Weights of a small GPT-style language model, trained from scratch on English Wikipedia.
Size: width 128, 5.11M parameters.
Architecture: RMSNorm before each block, rotary positions, no biases in attention or MLP, untied embeddings.
Training: a variant of Adam for these matrices, 180M tokens, 5506 steps.
Each number is 500 + 50 x the weight over its row's rms, rounded and kept within 0 to 999. Layers, rows and columns count from 0. Numbers have three digits each. The size before them is the row's rms in percent of the matrix's.

# layer 3 MLP up, 320x128, rms 0.0956, rows 154-190, columns 0-127
082:550494468496422424535481524529515538447484530549459500400554477546529412609580541424508538455418579389582459585528453522550539491465514404420488567533531465474537494456541501406523486414525532531468485514556517501547505469611529530468577547447516568465542524476450511531404458439564534526461525475506564575537534415504574428518503510480548585516497526430509482582558555458449507443544
120:441553561452466562554436509555460399500563489501407528512555558623490499469491555551481428461414529534547534452465454427578419515437545547480456562557560519473525419486463424457473564487422538583494484509453511435476517562493500569480554452406526492488471442413477564512483502434588481516467505549429489499552510501597545457553602531422484502446536477454503518509468393526445498583500
115:498526478416577458558596431502543496580437456526540563553500548470529456480495517459585437541447450423584481506537466556498423482460563485535553473602566465453491582484425503474527510542533546484529546571551482454496503453375566513486511534531492448567538473567506496470552566511512562517512480453582547423570463445528483473441629514470432522527503469456402457549541592462517452392528
095:416536517510477504486433482500464427623551508470511497603452621529458482508529514454418418500490497562485557398476495522520432574563567516582546471414435442500420475500477452485528585474464443471527519569503481502520455468498435536459469450473505464442552502443490600403488604527537487450532433628523533494573545519550473489480559454414530587562520485543511492462527472427530440543454
145:536406418419478447549461452436417456471476554524503497559541498490476596482487521538514406577526379486499595501512473473470464405417383568543517471520495568412421460550465415514534539500415566422497476572486561511510392528520448425464519501545537515414576474522551467443561532432501454468488522526463423512428523488459524470459486537407528519435587490510487543519470497516545500520472
096:508513440534570508474568469498476470536448395608554474504584510561451477567496495447464443500560583571499590558464490399541609420514482414489493540567607496591390440493448500403561504487558484499549508508456538537463511511516491509534522541561498490523452488526600499488624522454514545482508527460571539507481449519491461575457485529584520477474481531497511471461381484579518498554594
109:514472464546447522494464416485544491483526518521496547459532434492502458477472509471529553509531447483662504461498393538444478529541483513485484484573561429466503555561511471441442484442525496516547501398450486590635439401525571494497557534577485518481550624478402525572533591549561440473538588530462458621543516476493469551549523604448469521519462532567509443569525487496503457476499
083:480555437490448561463610617415536404533542462543552602525598520480490464515481418573489464469517503483508568481429484608597562486510500499489554479494429497478502493544444513565517486545520539427483593470531430502406431570489469515530461426536473484477528510478498565480484585453475509553539498581432453527493415443608502495519563493463435467455522464565426462529543520419445539580506
092:519466449494560482550477532539533531412517471440432478517433557464510565599471475472474595455459532553450488494542566523525503551396446508460501484582515466550539443463543489452424456457451368405507479454537534430474518508426586518590501472508552586499565497506506530547438582457475507498544468491511573519538519471529507439561494475455408655551453484509507534436490546546622546439540
094:428474436494421473452468503471562463552514592540477538527475528567437480595555510532472521459530501502523531447502492599537569510549522513534412419432500616518538466551486515588449600494419524552434375442453562467479551558535483540494568478376528490469515458449424447514416458522509499473480479557480490491453421575571423505560463436447501542533487490499463457570424545460424483533550
107:580447401515356469499482556516482523474510519375495466563458508466452407392477444494518469536546547548482454469473430500491552456526508509526475467547502535458465526523450489528425555531470448537501535460595546570573586518515410487488506494504492502561527587520510398517400412521531454503509436522459470511499491488426519459404531586495488429568497566546467516502512385533464446628538
061:439396509533506464493484462580476396518573584507370494500547439541493445468436554570539514427491566462450472526480530518526555523470342519483558415507549508415512450470386469427549511534471441585465498484549436504521558517548569511462548448448544478456498455459523490421473457546573455482517476455435533513479484503476458626561506517379556450575491466526499513541461534492493517485552
140:534460551574450397450530452564539529516473531503547509469547445488511488486504522535559490555510570476524536518424497480419497565555472415567473380544473413477465575489486496473544426474498492505472546537568427451564564440574552573394513504527462446460540476499475476488462443523490569459425579483550568545540584579477419480452455558465610501583493427476521489567508461391479486495601
103:396474449448502441499506481561472491498541524514542457414592395470501561539528468515529498576576472466440420522510478402479508498589565481505505542417498420464472525591414547529506481426529481523538492504447456475366602553510488560498497481487514456482478518558545522450485351398518471450460432530427537467539469536543433414436452511470521521434461518408409477491497518538482541540534
103:409475578375480471514419564497528507471619434515438454458502586331448499497496500482561433555467543537538436470584559475487506515517494538398463604390516515404506423533504501489500521531454456526599469446528555447478492541576550580484491418409530519477526495517466489474520479510466581492530561578468519542500536477491506460464578513438518518511420509492503493500508505486512512582588
114:550562437509487450534499443544505478429480427594506578499498486467558557394474448496487515474513436508382507491459461494507444563561566472372524576616537481377486482527515578428512457612502531584426473559531530482564541495543513492540462602511496500529459539519586633516544454496525499562500465494458465531463559449520451468532521479525492499486435453526546570439590558444490471520513
112:476540482471512431524524577403591476492479413468565549557504583418506492482382481492564487481519478504535515626568455508462570448500541551480537504589557481513470447487436516500507487403519552482487525524520528516452507509461498551574476556535455509631439569439492527584585461533426517459507555559582566465459485484475465537401509439563546519452481392424558507435546488554582469487483
103:512436515550402407547576541562442502482518573521472565484559504464538495487440569519472601502506569500496558448487493430490409491526501528489473511562538453474537456585505438446471474465494409534440471487530468543566599485581525535507461432488485399508418525484481420540548597556463506576511535473492424570430532565506448513591497492381502480476554502477609578486493443550394493490529
087:512512507427487494488503549523465505459543495515481566521515494473554529582648474453449491608450513495489504453571479533475548579480462533416478570533498477533528478414483500480526577564521515581476465539549534509554566524455404494436476493471646538528463468472468458479540547487483514487478396607501445591522580458559378484436520409552450606497465525575491443457525427418479509532526
088:541522521529539474511502522465564533590525558554510573500541547524439523376500507452565475556510476479350504492493504488572399448450470459545496512542432495481487571598517587479588463575578510519445471539440568475528506500386550449578464549539497505534490567498550646497517583533526519496439440504515441440480423530476518503512445512573511528464528485476540609434506586548527498435530
097:568413449492567598517562448508410581491443451488468487471477423493497412442545473615430519582466450524379575500530514410503408559548494587506442543513537527547477521473515479496523555485596497521466514470525491503441444561525502444492489474533500478487502481506509470563594507519533513570482496443440510536517468479542532579481489619446398517520523648542462550497528561447453459487583
109:507537494525425491591513517576528575421486508470474552507418456456460441544594498531446492532411479541546408579544521507536536506407524491550574466398485522590481454456486499500530484552423403435544429405624592508528503513493543485500588560486552556504613524561470451525407529545487502525546474560472569498532514387519561482467479487501418576563479530498486512513506493506559496480556
106:571460457512514539479574487567462586533483468578539519448483500521496549440506569424465499434463522523530464560492437489485417507457558507516471558591526501502466486506467452480534459479480435448479452480451621459518618455448576511572431580491533542496488502443601539605593542420467557488524553568458440504552618436496500435457509515612485505525517433430518476549477498502485559501624
123:504506432478539556500544477520461509564518548530523557548510563481405497507510525633473499587567456533571474448502458444483473459566499481522429450543457518532411533545559507527467576474372532453514544591391513591514495502441475443505504464508402559394500500546514546461510518412477499454531482527433472510379432509536564507407528547454456444451560583522486541565475528589434549531499
117:543482546509599482457491440609487596495438449550549429491426436491522449423581517574545595517542466396458495527503454502399538618464477411572478528455440490557511611635527511540512505438574463393494537528563465534445456508449515527517493510556448493498529542513457528534555471473492480525534469466546461612511557475443524455532463487510515482477540458599444488545562471494515496527556
102:521493474521529486462529490451447471464506480523592581440527511513515548628463502488469470518467500456525470549446399539442464543489530524495473576677547564502461428566459473392506416555524424550558459587447534455482451511483543525520481536536527467463412490383583435528599531385494542463503566496493487427541507559601436467560474476509554458481478488450503448505489451463478540513552
095:453576539447477457518508560576369511557483591450535562463606518557563473578533503414539572434497540534451615467436489457523502444481532379497467513405501450517538482577558487504511473495442481419529515454477508517515464517507426526543371503465485497537435508521482520481561485470616418497457489498476424537521494565421452514487484507481408467457592449553594490540444554466507525479511
082:417463491493502449512594494588586546404476561424536416487411472422609571493554564582569515444439454480557464521515481478417494490503551538447454524531606469522430531412507483518470471516528472402492502557574490434442597445577439510523535512503463551506509441466464511555465473470453543511465529449535499493526544482428389456504458466430514455506529453443558482452501436518433458548585
095:442527508486505536523408433484472461531546461598520553396507486433554530533530558434488543465486513549470478507500451446537430568539540482467506556490546386440446489550446414549527477525393615511498501442449384445519494537585530529580584475491505490448415467485485580497408523501549443504512592444486593519620563428474509463507464510441506475569462467455416508555526473452488510493533
083:469467459554562517574469503412399490581457423522475468626535499555506450517594409498428457471568528515485482518521438461538443529464458421593483491480507500475571487612529446455394538551492459508465536435542537444467441534450475481486415468588580458547540501494428418420481497502470523509477481450453499612431480419550490495567558546477479493493501498569513571456548559564536532466441
114:575414489445446494553565548522556593514550510591473485581470574493461481414563532492531511567528428509421597504582422557575446428515519451522585438465583509419560571501573533543470414580514569447473558456496561458520510497480447434446545498539496544509498559533511467495491501490552531400502500466516483631465524534419457486488499531470480543534488539570539543496609483412497497518508
094:569590520614529478502447509465427576400505461449427450565475541482597560488487442498461646430529500537529459439473504497364480429569546484597455493481465505447587482456527508418507546456492593489463424589481451479519508567491517460485462461577475463494527545514541471524555565462571436469519480508647546459545532507493469475526478480502523483478522543497521442579531548445514514556477
113:439531458476537464446440454498481590497499509498546516453496509529490500574391421521448482537500475493490481524486447445462524436443520569475501586386516573546417561454507585491484524434573492472504543432428490601516440548454456383576538530443573518469559639479510505557487539498448566441575448580434582549550530433494548509492500488462490584510539513470389465499544535509582517494494
092:461545489526533598483502491400488480455511459565518584529484553521473506491475492458427519625468438450411514406464510502548608430482563568490539527510386580503528442596489554504447534576515444557443515489466567468487494568453391499439459497441457514516514460466482462483535540447484461553516499514521495457463417540492556517460512425452422491436500483467499549448557664481544548423446
099:521398486472437495516605530430525527481532537470493511527606525450499546440504458538415497456517563509423463512420445555612599501470523552487466483508550530420434474543513503518486535442515522498456472598535488386479474527415529491606496440479447492453474501469556502574448492527508455498408504540436483470541370484608491426474560501507477440407484531468511546534544455592475564552422
070:369508536522511423513494483552592463479452542412462477473444492466428421578465494474524503561468584459526499546497574455428477519522437535450526485514424464506521548536575525436462479562398451537417432480555519568571485519435484448454516533519450506521554501588440494564502469562527446464564501461485507507464426463615415531552555423514545562545494511527536589556499467467554428412591
105:553535474481446576493447497492554597551448484454536481450497572568578415482510474503481517539463473611493455515626543527511569458496544612553466492470469526511432481455498433566473580463461442449496446459459584441521484425446480583533441488439560496520491545576524525503528582513491564492512517553478489452537497430569595555523517435454511511535546518527502576552389507612622492538489
# layer 3 MLP down (transposed), 320x128, rms 0.0906, rows 154-189, columns 0-127
087:503494452470514458414468516552458449488545513487519538506514546520538590501501426488523411465337527526539435423472526499485489456445497432497420509505536484485483533547494498507527478469453523503502468445553509499581539518581554484451569506458565486564500442483610461482516550525483548438437503480408527557586517407496551530474448422552491462499485496378410413426550461423628385515547
112:465603515399527580520474523565455428484529539480472497474532500590470541502462551504468449528305456578569518453452529524578475504459492503450460586480474545524512435452482477491517559468410559552506488521478494468499546540511528545481529400415604476531490474478488548483490488517520553497478449541398517513596543427598558435578529522470482537516591587466499472494404440507431548524516
108:539505512590482576491441554418450572503568518510511459454525434479541518442450404519539502494286456555521479541482536453551519481490505563482517584482505492555561461425513552528526438522490479461472460445576561580501532530567501493587516492473476546492419577468488603538526485459433466424488522512436494455488535491439540533530348429492507514484432564511590550470468464536478501532558
097:569449529493491462465481521485467494511464506473513441496580516527465514522463508515509528527696412453490439493445469506509559449525474425540548462567572511498570459496514563460487560576467414521563602405514582519464449488462518375467442533571497552524524501470521483614489540465460552476494506442540594546433448431483451575553464573558542469495474487521509618538591581516492502509479
136:422499599481547544436468560523458504499524516452532472409503516533490447550551507475495475431368540433588477487478543538516449472535510516542454523494513553504559464499483567440614448519544433570545477508552501446528489506476474484443496545572528539530481532475576501528490497454501547480590451463653465468421395479524476533524582612564535557490491366518615530463468557469573488508446
095:460521474514435537524549510514589517570559585500479450508411453432513492533474500528494526536310470462535387470574425504519480559500528523527519370494383508420460533556503459517508497510440510521445549531504429590505533462503486482477405411433471455428526542479414536457475461596506536562475495557468433496549494437488560479567419540480471523466514421497519503529522511452457538465408
100:571462540527575536482527562472405527463476517501439499529448488531470459558514524489458414426283505485412520489502530477526570432475486505460535453431432525500514457475447496506594483568465493557426463546538522507442547524550476539547434562465449432555560417439581523492444446498518515548482491468493630475501507440562569432537430425462514531512520464462517465381535498502537501491561
086:465481505462519583435507482494473464499494559547541545485511497421495595524507485454554458515353458501570498510565536509478485461426528469497552495601495461515519541506458429525525403563485541483440548548501503502603529508467388530533524414515502475441497528466517457434530423475431531533569484569370496474541367413541483464569454516435519445484505394531426414516484560485473407447534
095:466494583437460519464469448415459474555507527571505526435562498521510531432482533562532381503405550480547464521502495446481552498544527521451493589482474539532517495452460564568545521494559658619538461463459454573539480502601466508417481605411496530486479458536524482530624470514538422494467558491485470479500474521563521487473470411547530334486529516469494484500550467423449497501500
083:538464555540528426573492491513420590488549513489391430536473498507508469509394488540444570508625490563556598463544514511421539566463548476437607493432486486482389511570504477456539486507523499423534561588472473427494524490525500502420465536453428481434517541532444507449538519528523432439532529461518343525448474510475512414493550539496566423554509508540458484481549480498396548479482
106:532588542466604527457467459485569503489471549558553532487479528433567510526576583554408542510427483504555551474569494442476457517492477501482542479500476500576562506452542640421558511534554439472469481521487521449376401510500554478569511519479529472482527379466449537458462537483442553515447542509473585495549455596535528500557467426444502546564582449465532497466566581477473542382486
061:476503499611444479482496507492425469511546492458472541468413613481488487509464513536496436525474494521530558429500491571446407494550560512544491531534462535552495434467538510503579490498417564551595538537467525508449586433409462537473490630460560489448595509506440510579531452483453570581542423493513572510515480571526453406465426482399422429470549603470456562470425492537516530523500
116:454441528428538497544501531441457487507509478474443525578438509548567553519488548540412487489201491539477480437527567538516545470454478538393448520472474502499514444491488575536508528515524484532473516461506449547482496621515468488513427621508471469574523511488514487580481525462496456475490499508505449494498475398482498526514496455542504549467588607482480519426505533539418496483474
105:451472457416531550527488512478483469479539509582454468421500450442575546504467531423468476530497450463466476449569455475511515447568562457457578642461460539487442493493501474483455495479557517564466433490426559583485490525558434478566415383509518499533464489537525452462494453398484525453473521509374436388446411447532547469444506452488466515421441559458427429481585507576456527518549
111:525496505492452506415467531542471504548550605492501488430432533439529498470480462526427416602401535556530448540489472445549524568451492545484518487476522558460497341531582495580436509526513540489520444471520505477479503478414393521520494482465547540497520507440509485426498546523468521561478527487437515501489468358605506497489541486509415498545497455403498461537599465501544611412616
116:545429461434549563487543513405475515607528567420604485484476451493480470507559522537569438472563534442503438524531540550521532413334548486657537572463496548609461543474479477542483511474457468443454466509563533486460454558454561432538475530463455488539579497526479540461505490544454566522483553508495497525494491449564501578450486525507470520416599520554579447433451460534523495548517
117:558508475464514514507491493533563529542540479503587384525548429441549474537497514482480470505380480483511492515442459491502477485523507525483557495466518507542531530437552512526587469510588441499477503496483515430427444567460480431478383467439551474397441485527538647445510573492488526507529427523459257426552495438559486495549541481524449495513464470511481526541475489387485515542502
108:455470512466447466509472524572460540604507472490500547521485575442387550451494665504454505453521546516462589499515485581527539491553532458541484416487524452489464513513524559523418502518552419564437518493496442549495441544506532578515380438507437420495582449549440533525543545649493466564510426514503435526455476569543509511544508557440538404497583552533494545527553521520464480446460
095:576494445453495583423519462542396523446560546463509570485508493521559453531570483435570374563241526504536487455545494532453526449463569527451478563525479481443530504539543548470478499491560484510465450526551587496452515512446425514490552496514544492495484501537542540434489581501506454507480446569502457509443455450543479494512544502563458543422400530473530449496567420514446517489505
090:541479483557472503559460560490554438534581414470509516506502474469573512423552463463585566490729497374498466509460514509531487436505571506547486538583485480516524549498475532424426427550427441499457514504557529462499469529453525503497561323444486498587514562503478539528524544490556527449523511460558518460551517465506437549505514599533560465483549522510520498484464433490492450523566
098:453534499532466409523450525473578463508535526537491514476560498486501579499481489445481446441496576452594409460446474503533585543446470402525497500502463472446570490592448529505482430494345535460544463522451510565528543435518474552519564575444502506580505545470487477451455511493421467433485500510541537511460496559489505475515454370545620472447522500420456405411453491591562501475398
111:525503561515457532335488512493449480558495518526533453425598522503517536548483557519508488544392565501529467489498514496507591563430525452426477584549487518509484576453423500511518506503484695509479506445492518503548467452508430500517587667459511531557407457489494530518514516454544574498474501463511643504494564500500471472524521473513489543485453475546494422483490417409553502474471
101:474488525532610480486456477532488608480463488451433513506477498487457475478508652487458554532571492590471528501500436518523459516466578567491461436517560509500459432563515430527496550567502502420436460441521534400534525485509483491455350412498456498513586483540542469513503458472404528517577562506515319517486427495557496519558555461543482544548527439565485555595517516447495482462497
112:542528484406498536511467594479419458546585498434552502463511519527453519528513529545474454522282538495593499397508530554589482482518518587463495547513518526484517497514506563498521547519474465569490498492525441458506536623457490444429462488471514492484422515477569501489536487453461552502523491499506466534507393413568499500509634489502445549474591497586528585447452546539577480581485
112:474466546505527480494483441532475510542448484503532521476401529502534545435514547565508578503699495443466462551546470445485486540528510441544468513522477487527515590566587559509504470478611462435508557493549454616442509490556520549476442579490472561435522518507471481519512479517514402508524587468508292471458489482425508525482503469505545429517474463514491565547591520546426463530545
101:607460501475475526560516486482530403540579554463513466503548496561526509510457497534588518454344554512460500482516552500491501540486541509559606480419512503515479529470481517511585541425489578561456593449483463608522522433476504486551485642431478552511438418538471633517477477534464506533448436476457483466472562401480532541420456473497472489468385548502503453512515559563484458526430
101:519516500457496476480461510462518504540480474444515522536622555457501519486498494492508464504752488503490489500520484529531497484508415434566470462509496440447433474498493420501640608460448497482428452511546546564598466523496474583551413541454531584461498488488421487514614461493596499531476438463478526522451462503441496522524457537462470549559558527485552529526504485384525458548487
086:493543486524493481405467545537521424480534538485549510477453577533515505536418548499499447372255530588497554494536521465505536461516553556543465540504437530506519467489503525457480500508476446548472431430446457523514557459624547545490482531423470437581519479567536548560478564583499584497498407483471435493508492568459522450484489553552518545586545504539455493512464470492514449423542
097:446489461446457629444471552378426524521501475538560537467559516492504491537450537503526545443443566554548443490442521528481484514471549499526510533439553513458484530497488484554532501507423601556522457426484414584500529580527545484527517433462569573575447525502585515599454529557498451548550514431440508537477421390396494517424470396471381524533422583516490470499476478487547481488468
085:525432491512472498512492533450480530584536466497508472466417463525546540616519386445504409454261551520554564514511487447457487509503493489488476522502552513519452492545502457546456471515454561435521489437493485474488523551577543515537456589463534517536495520532428543418477516489524499456509476354452511448556514500536457511500538446482438476504377488584531520488494423589465517392462
112:541393481432485494531503474513618546465551492527505548434559544583537582503579486475505534487609472455508540484471494555575424481528473499523522544499553490471595552535579444494435502542558551550494485544465515439505504498508466493473545389547521527444391529472549514496519579483461453474475502478560433525533500605518491555438672482413441473468559519516525432541494527534559395595513
099:435552589515503369487543527488456543487479422492453435569505564456532461455543505519461524470437548459529531477516458475443503485522473500591481430508559459489458480554429459474512547485570487569478472505537468566598444551523545582502517392648493469513457504581473434435567468527565508498514520487537475406480489528522504470485424524469663497471478522538622490536552586475401489534510
112:404437430545493566519595396493431501495510480519524534491562499546611562493495507411527531473511507463425470460449488545501523564454461490469502572447492492502496413490382488486511479521479498547517411440469481543526557462463514560492580340504502558528379589387544479530514512516513447507488578469489500409513502520535565543538473451532453575389522488446560421484469559526518452465538
091:465510483470405526538473514522623492478544579572544505429560498476463422478499534435555468499494478550477523558559496422521491631488490480496480464549588422563509425526521444499484507472551508538520519479465543553506461470445618497544588647519574509528324503424496552477521492483446456430511484433460547499547549492482457539521514511510588521502528517527461430533500387519507409459462
103:488487418537482452462502391551486516456529538542481407403518489510563556505527394506498517556458484496497435545483598589427531572448480484514510542546541564502410527512535503529505511473485512465535426530461574456494518498506461514530611411585491525392471586560482554489530473407562443461475397466504542588577489454530520502518566526551563445522379471428543507475494568447464493591491
074:560551471480521553475496546557389541547503533539521465539472508527518539514529519531548506470566500581365517516431445495526568518485465542503521542422467444489509470499492468516459542507493524498513497471481555433422524466609555550465501352488513529426554517544478422354429476395482474510420457535511605535537551472518460500511459560474535543456510524546404533435396572370517534504526
# layer 3 MLP gate, 320x128, rms 0.101, rows 155-190, columns 0-127
118:479413377514451444451550523441533594517467480505605517462465466371597492568523384428539529492532539466486465536523476608511568459505482481469553457464506461501499528517520512522527429491595484438514484439573542547572494439484492450492508529497516572537492590556583467532510493553456528536559479459527502494452455462417486557400417405492497531479390483531535523489581532480574447434529
116:563502464584461566445537544472486500455605529524480500402573402458489482427507468468494497519480460557490506501461494470527492493494496528486507566482457522600426427542518581527471451520483491501446475477541590545540506490512464462559492493489464559496393582408476615583507426506449474436442534517415488438394506466439623576525367514561470542516471493581598570477520464505521535524500
095:472575507493406500539449478550435556619469463546493481515501451434512427491429527403435423491440514528468519469523512477412442413503482523456425543485527569539403528409449478496503524492486505552420484540497496466593548431450534557517492457385490503465482490547478558437525509446471480511504554506441551506561463553472553400449560445445437513505565513485431446556354381508480468509508
164:486572485511423436589511471513508554512490465501568500550485475423550439504481472451571500526508546544478450477432484461530490534462507429498530482462505406523505517399482502648435578515491466582466434451545388560503520459534550542591450495403517464512442556480494465516461439560537404542414567495385566520585595469541512496529460420427436519471454589452449496532540465500488486471548
086:518439491458438565587504528398466462548557533458433469492572576467503498519467508558489470511554461463489594451515467539515417529477445554459552468493531491484485512450562438443475456502461459508493513435454489434452407563479487400512520457387411530454424525475548503490552508630463603565455407517404486550543401504514579490476552477522473506486562474542501635539505577441511491540480
103:497498465553575604595530500470418472543508442491470541466443529510468596490494493404486505512470511444412562489487479429555446423475521551517522501448414482544480327486453454500534569573543495561424561538470508511467507502529483462581513471490454504478511478422586538487488534430498520568482433471507508466435401460556535485464428483484452545409530452498504523414555599603603496498541
084:531509488526579520493422500419513502537435443475441480512481509582532433450504470534450520495490541590505417489570529452539487471533459520544528539480512445487451453404460501393478563473559512496524401426467482522498506462534491368434457543488475509546481489530528445540467580515471564488467603449576566484478590547440601486395546440567465603544514641473568518473552464510504553480440
096:506460532484468496525512516413467473477509528560563503445522433563518480524504480489528394503529559494552484430452421471536499499600501398537445513442504554492501495533482481620542474462512635541508485544450450533564571533605477537449576490428501496473406410479511483495551439517567400437392554502465536473505455541540520529356461483495502395448464476426482459530520445462441451574480
100:464453493517448543385459483486577494501512539540535629530462497529503442535549532476496480483499526392551525530438491569594534486541562463553385455536522519525594513561532533513477534549480555650517466412522557495498560506524482476544482528475594548487541545480430518495378443513510514512438417492484513378508456496487455576566387461534441507511450481442509458546442526468435471508587
102:512498501483536499534500522517383499480594520475528498442549404488506562424539383466441505512541562515472436454434379494656535370485545482469491507509511589505517418507484538533532474522494492573428507484459482519503536514508475434527460509513550505491414610445553569496510542527539578615448500496443444489549407473540512487562514539425456525386508486468426445482569533501488533554476
059:556469429429555533534481421488512569595544400546589459511488441382527508443517488459511498530491522480512496548468499508552472479427440461537474466457487530488497544585467492549380513602511489477489517522580544494620481546500473450553507461574425453487443463477581580477543504574557523406425477498452479553450535472550459554479581588524470557493515460497476451422597600475418501498543
164:508514481439541549555473544469466455512517539457387498530484532524559523518511511478421427427525455494479479390527611528528529510409521524370496524545483582474546419511489589494512470509487455462540495446548487507453481585463490471536432457464475570646534586524508522506524538464495526530571513489494415481515439433506513558544549425557483581420601500518545522342529513533518455417466
095:545568543524421472435514496481571531448456518470615437547538523556554504487492549589534538423501601648528458546472533469466556499553446521523523431529541477475453568465515506569461394483410495397499424535566435544477599482515537500484578553498521550463558503502487532535521541536555432531460490536522552464518580510463440507438496504558577472567511486376500556580445416466530481506492
108:490455420530505535559513455455471472537447524537572541536561479531590479488422427486468493375471518463461456498410504478539501498468501422478596509494490486687526564448506556426549402428533579521445542516477477509536545476532521356564561551439476555560479514397587530571506493571523522528487475446482543463484476524518505547518477499527434526426500500478464564442499462451552488504401
107:522498395593435536468574520403496481482579581528603625537564558504497537476474508478485438405516511491486531538495408536478397480477428472527536523527445536527505495495462499536549477539597545513476519508488582505463461531452544445556476476501411582462549523429523477586485500489444557534421532484435440476469524586518586496513553494494362604492532539486514526418531508592484506515430
103:560588408495523580514471504481508508551574450477551440489565573513552469548477484463541510592479389483532479530497488487533471501430495585417553507465475506537490480503522553557550527503616497536487537448473560449489385488475458351499502476423580522479365463461517545469478508417473531501516443481543447458463460426593460524475592488531443530426459467461568541414489490538517597557479
112:540502522499457481460607500535438537479593586478503501458510450452545430493515544503545510521449518506558482491533517454486390468460527530503470600543550452458476414576414445372523422469510507509512401437474539506573613427537502480477509513456514506554403490486541486565475515508370577512467511403480471493503433508503479507525493499443448504519447370382539568454476443551512442444522
089:487517482468523459506529470455599464509454470470533474473522476520517481409313481561481529409488508512514540528470584451548473440469522478506504452502553630526536467454500477502514493491464582450503485473457550441425462428565565502625525590473429516515503489540537580570455446529507579464535545454466534354497518521492551504501549538475512437600494482495509638517532580473533457433469
085:586497474613470523583459544417521586512635419489523555464444471532459496489526420531593477526488501405459535447458468530578425485539504427509491523562413473583557465576397530508514442612520530512474456461528521530469514480416561419511532516475547509584520489495554564523442538506577513487470457499565460406502434507594548552484450542583530455445501486473551570453502486519486488503533
087:478461474480434498475466538409544469612586470487562471458591494564425559600478487494420470472503478485435523483405425493555433533496538454484512506513541500480461527453468500471501472543557506520445526559440533502467497480417487413537390454438462553460488455435560661468508570520452616531463494517436458500496474458529549475401542540621484500453508473516440566429454508510504554580495
110:489491531428514512359448518485462479535581470527564473419586516512569539539450526446577477444469564463521523404468489502427477509555542428415422569551512466413524497530492512502549426447494693523544559508407442470525521474537483482515514555474515530505395441482540506476567489423542476414442534442475477531489525558535441527475530485520503458432405424494493434459473442446497479535481
107:516505460460536430428541457599497518533474524418472513472471502529553487494512620436452492409552481517523440568476468530440465461464501502549493516549529446437468447504512433456462519497392472420432450444458608485532497508494517578538423520415557540498539426521595486527532397486432461402560541543563503532558602492486403415532509458587505415504483489476523394526471486498536510482588
129:502490555509451432471471470547493556437478453527519463459478432478504524480464474392534554444537518468439509529453504533484500529535522419486541490428506464483501439462366448543538464394548478505483402477546465484531552408554569593503531501528558479516509474474412497548494438596618445512447524539495568459574648513451441483547394475495583531555434501453447430500572476416488527479542
107:513524527465496494442464437550490557486477447509599472443455426524601490466536480579568563506476507445468451487508449469423530549434519450528477570478485491531544570572496525489557471467588547460526521490572501591471503494542524503551552691483512577557495493507503519490500416474512482454562489489457410561534553402471500505481476395553470561447454384557439565510561449493507409509589
100:410546455401483505565484533467497516516464440532513475499597541472475404453487502448511521529480458526514517432454495511589535464510490432396457464413451517539502503538492490614499466544462612485452449429562486480509436436505534496439546497421509551537483473482487467541516514528444450601541471543431519469495436429407559560389602503431428554456511471472454581567510418546589463556458
095:498500509553481545404541511438367511567485557514461495421515513451500514537474397467526444414462427503490474506522603398482470461478578537483454573459499585562521438543562531466444491510504533494564543469386561503467554457495373520522499543424509492557431485419493591511469487478503416517446501493486482458636448531512500497415493493516373548495542500533495522448471556585463473502461
079:506484510451537521405504627565467445502520553478510448412475488473539537456411475458541430416469511566455449517505501415466621506541563437557397603527535567462491441476507466444503483482448461540487398476523489514499589459528610592529385509392486477539487451510507549498517543601541541481470468498431480512543572563492486473524553571560484494510495437543531532515490467459435441455551
099:570498532505430433430549512559476543484524519450487452523526517517492537562498414547539385556439511484538442536433525556511535422453447455494505502493460588668536479438511580499447484412530465513504465497542529558456505424452528502438541551498545542543551531476406441593564404398498495446414428460460472464479476482565537536491494491557459572421513456482512377481515509553487446464447
075:546493586555457463416571575527532583426499542362448576463473442492504518434473577534527564531471465428492566397496439521579529618516441604463536519445531504495475535439474607483599450503524516468439455476446495572534519491451527474540502495509429506435536572509584507564533550453597504501529447558548484502510509536441475463478441475460471532471547504464542467546501554389468468450496
104:512397458395469429562539517472530578409533567522421551534503485424527467479542528532463530548445410450438579480426485550481501451457438542562495399488516507451578519491539473498503457621542586531443486459534503423575489501417463479462562466545526542530482550528528535527603529535584469454453520534511554579543567558495473531470524449423402523537499525504543483516554488405530400533532
099:519565498535549508501522529455460508551509498445565393541453560496544522509553393498499480456499457534596389487537457474479498462420513522522471552526570556487477441476411528396526562532507585475542397543492528513566437491494599401480513535478582557511508557497508519477501543541427524512555545478530549441542512452551482363400495489512496584455447546527553476521505601550538423539613
115:532447550488433558489538543532474447492608535582477455495522492438552533490543547498592464444458609525529441507482529457483468483550486408468533454513459432500583496467502437565471487483395520518535393514497425496500559422575568591498529484519478532589431420476479544531460428458493396490380568366498494432473519461487448498494464482479455467497430478404551525477521480549421450472513
093:480510451482543474586502447452383547641516524460527509469494545460627595541508511535520519588483430512528453542476482515510506473467557529560557534505523527527480465475416482505477478324578545477504538559556429503544535544494540449530490470515439540499491534543519505526571612476540516560471504560494529428525463542484566556366426441490502471460527564498475444437538449550394461549528
096:565496518482532545525517580513498507586491435455524580551509494526432452528462550417507470415501537463441565431545447367558469381579533493455497519499538418520486462539542543434490481556423458506495536512542518498477412570445546461491475573495499562505527462469455439485423589586417522516535602534507490426488573556466471505486434438468469569454610488521481558582520457512571506414470
070:507489484566438546473443438555416464536467549556549491524528456516548573512421507477440489457533502531501484467468429457584534550482512480496608500534462457519520480516502517434429508603500530604496468458455517546568482475528515462470620466469425503496522454384527391390477462450479369428521479499468513601538459433579556492551477475408478537518496415557439480515489532373524498525505
103:550451468413535467447405449543612563467472537521466475490464562468475466606535547583544528440474450471389418629505503574477470480465477450530400405556533486440593458456489480569513397467427490515481523360566529464452455518517558528515528546565518536495473539500474519493540487502588519436571445473563494464498476422478510542512473500447518494471443442493510406517499517454527471479568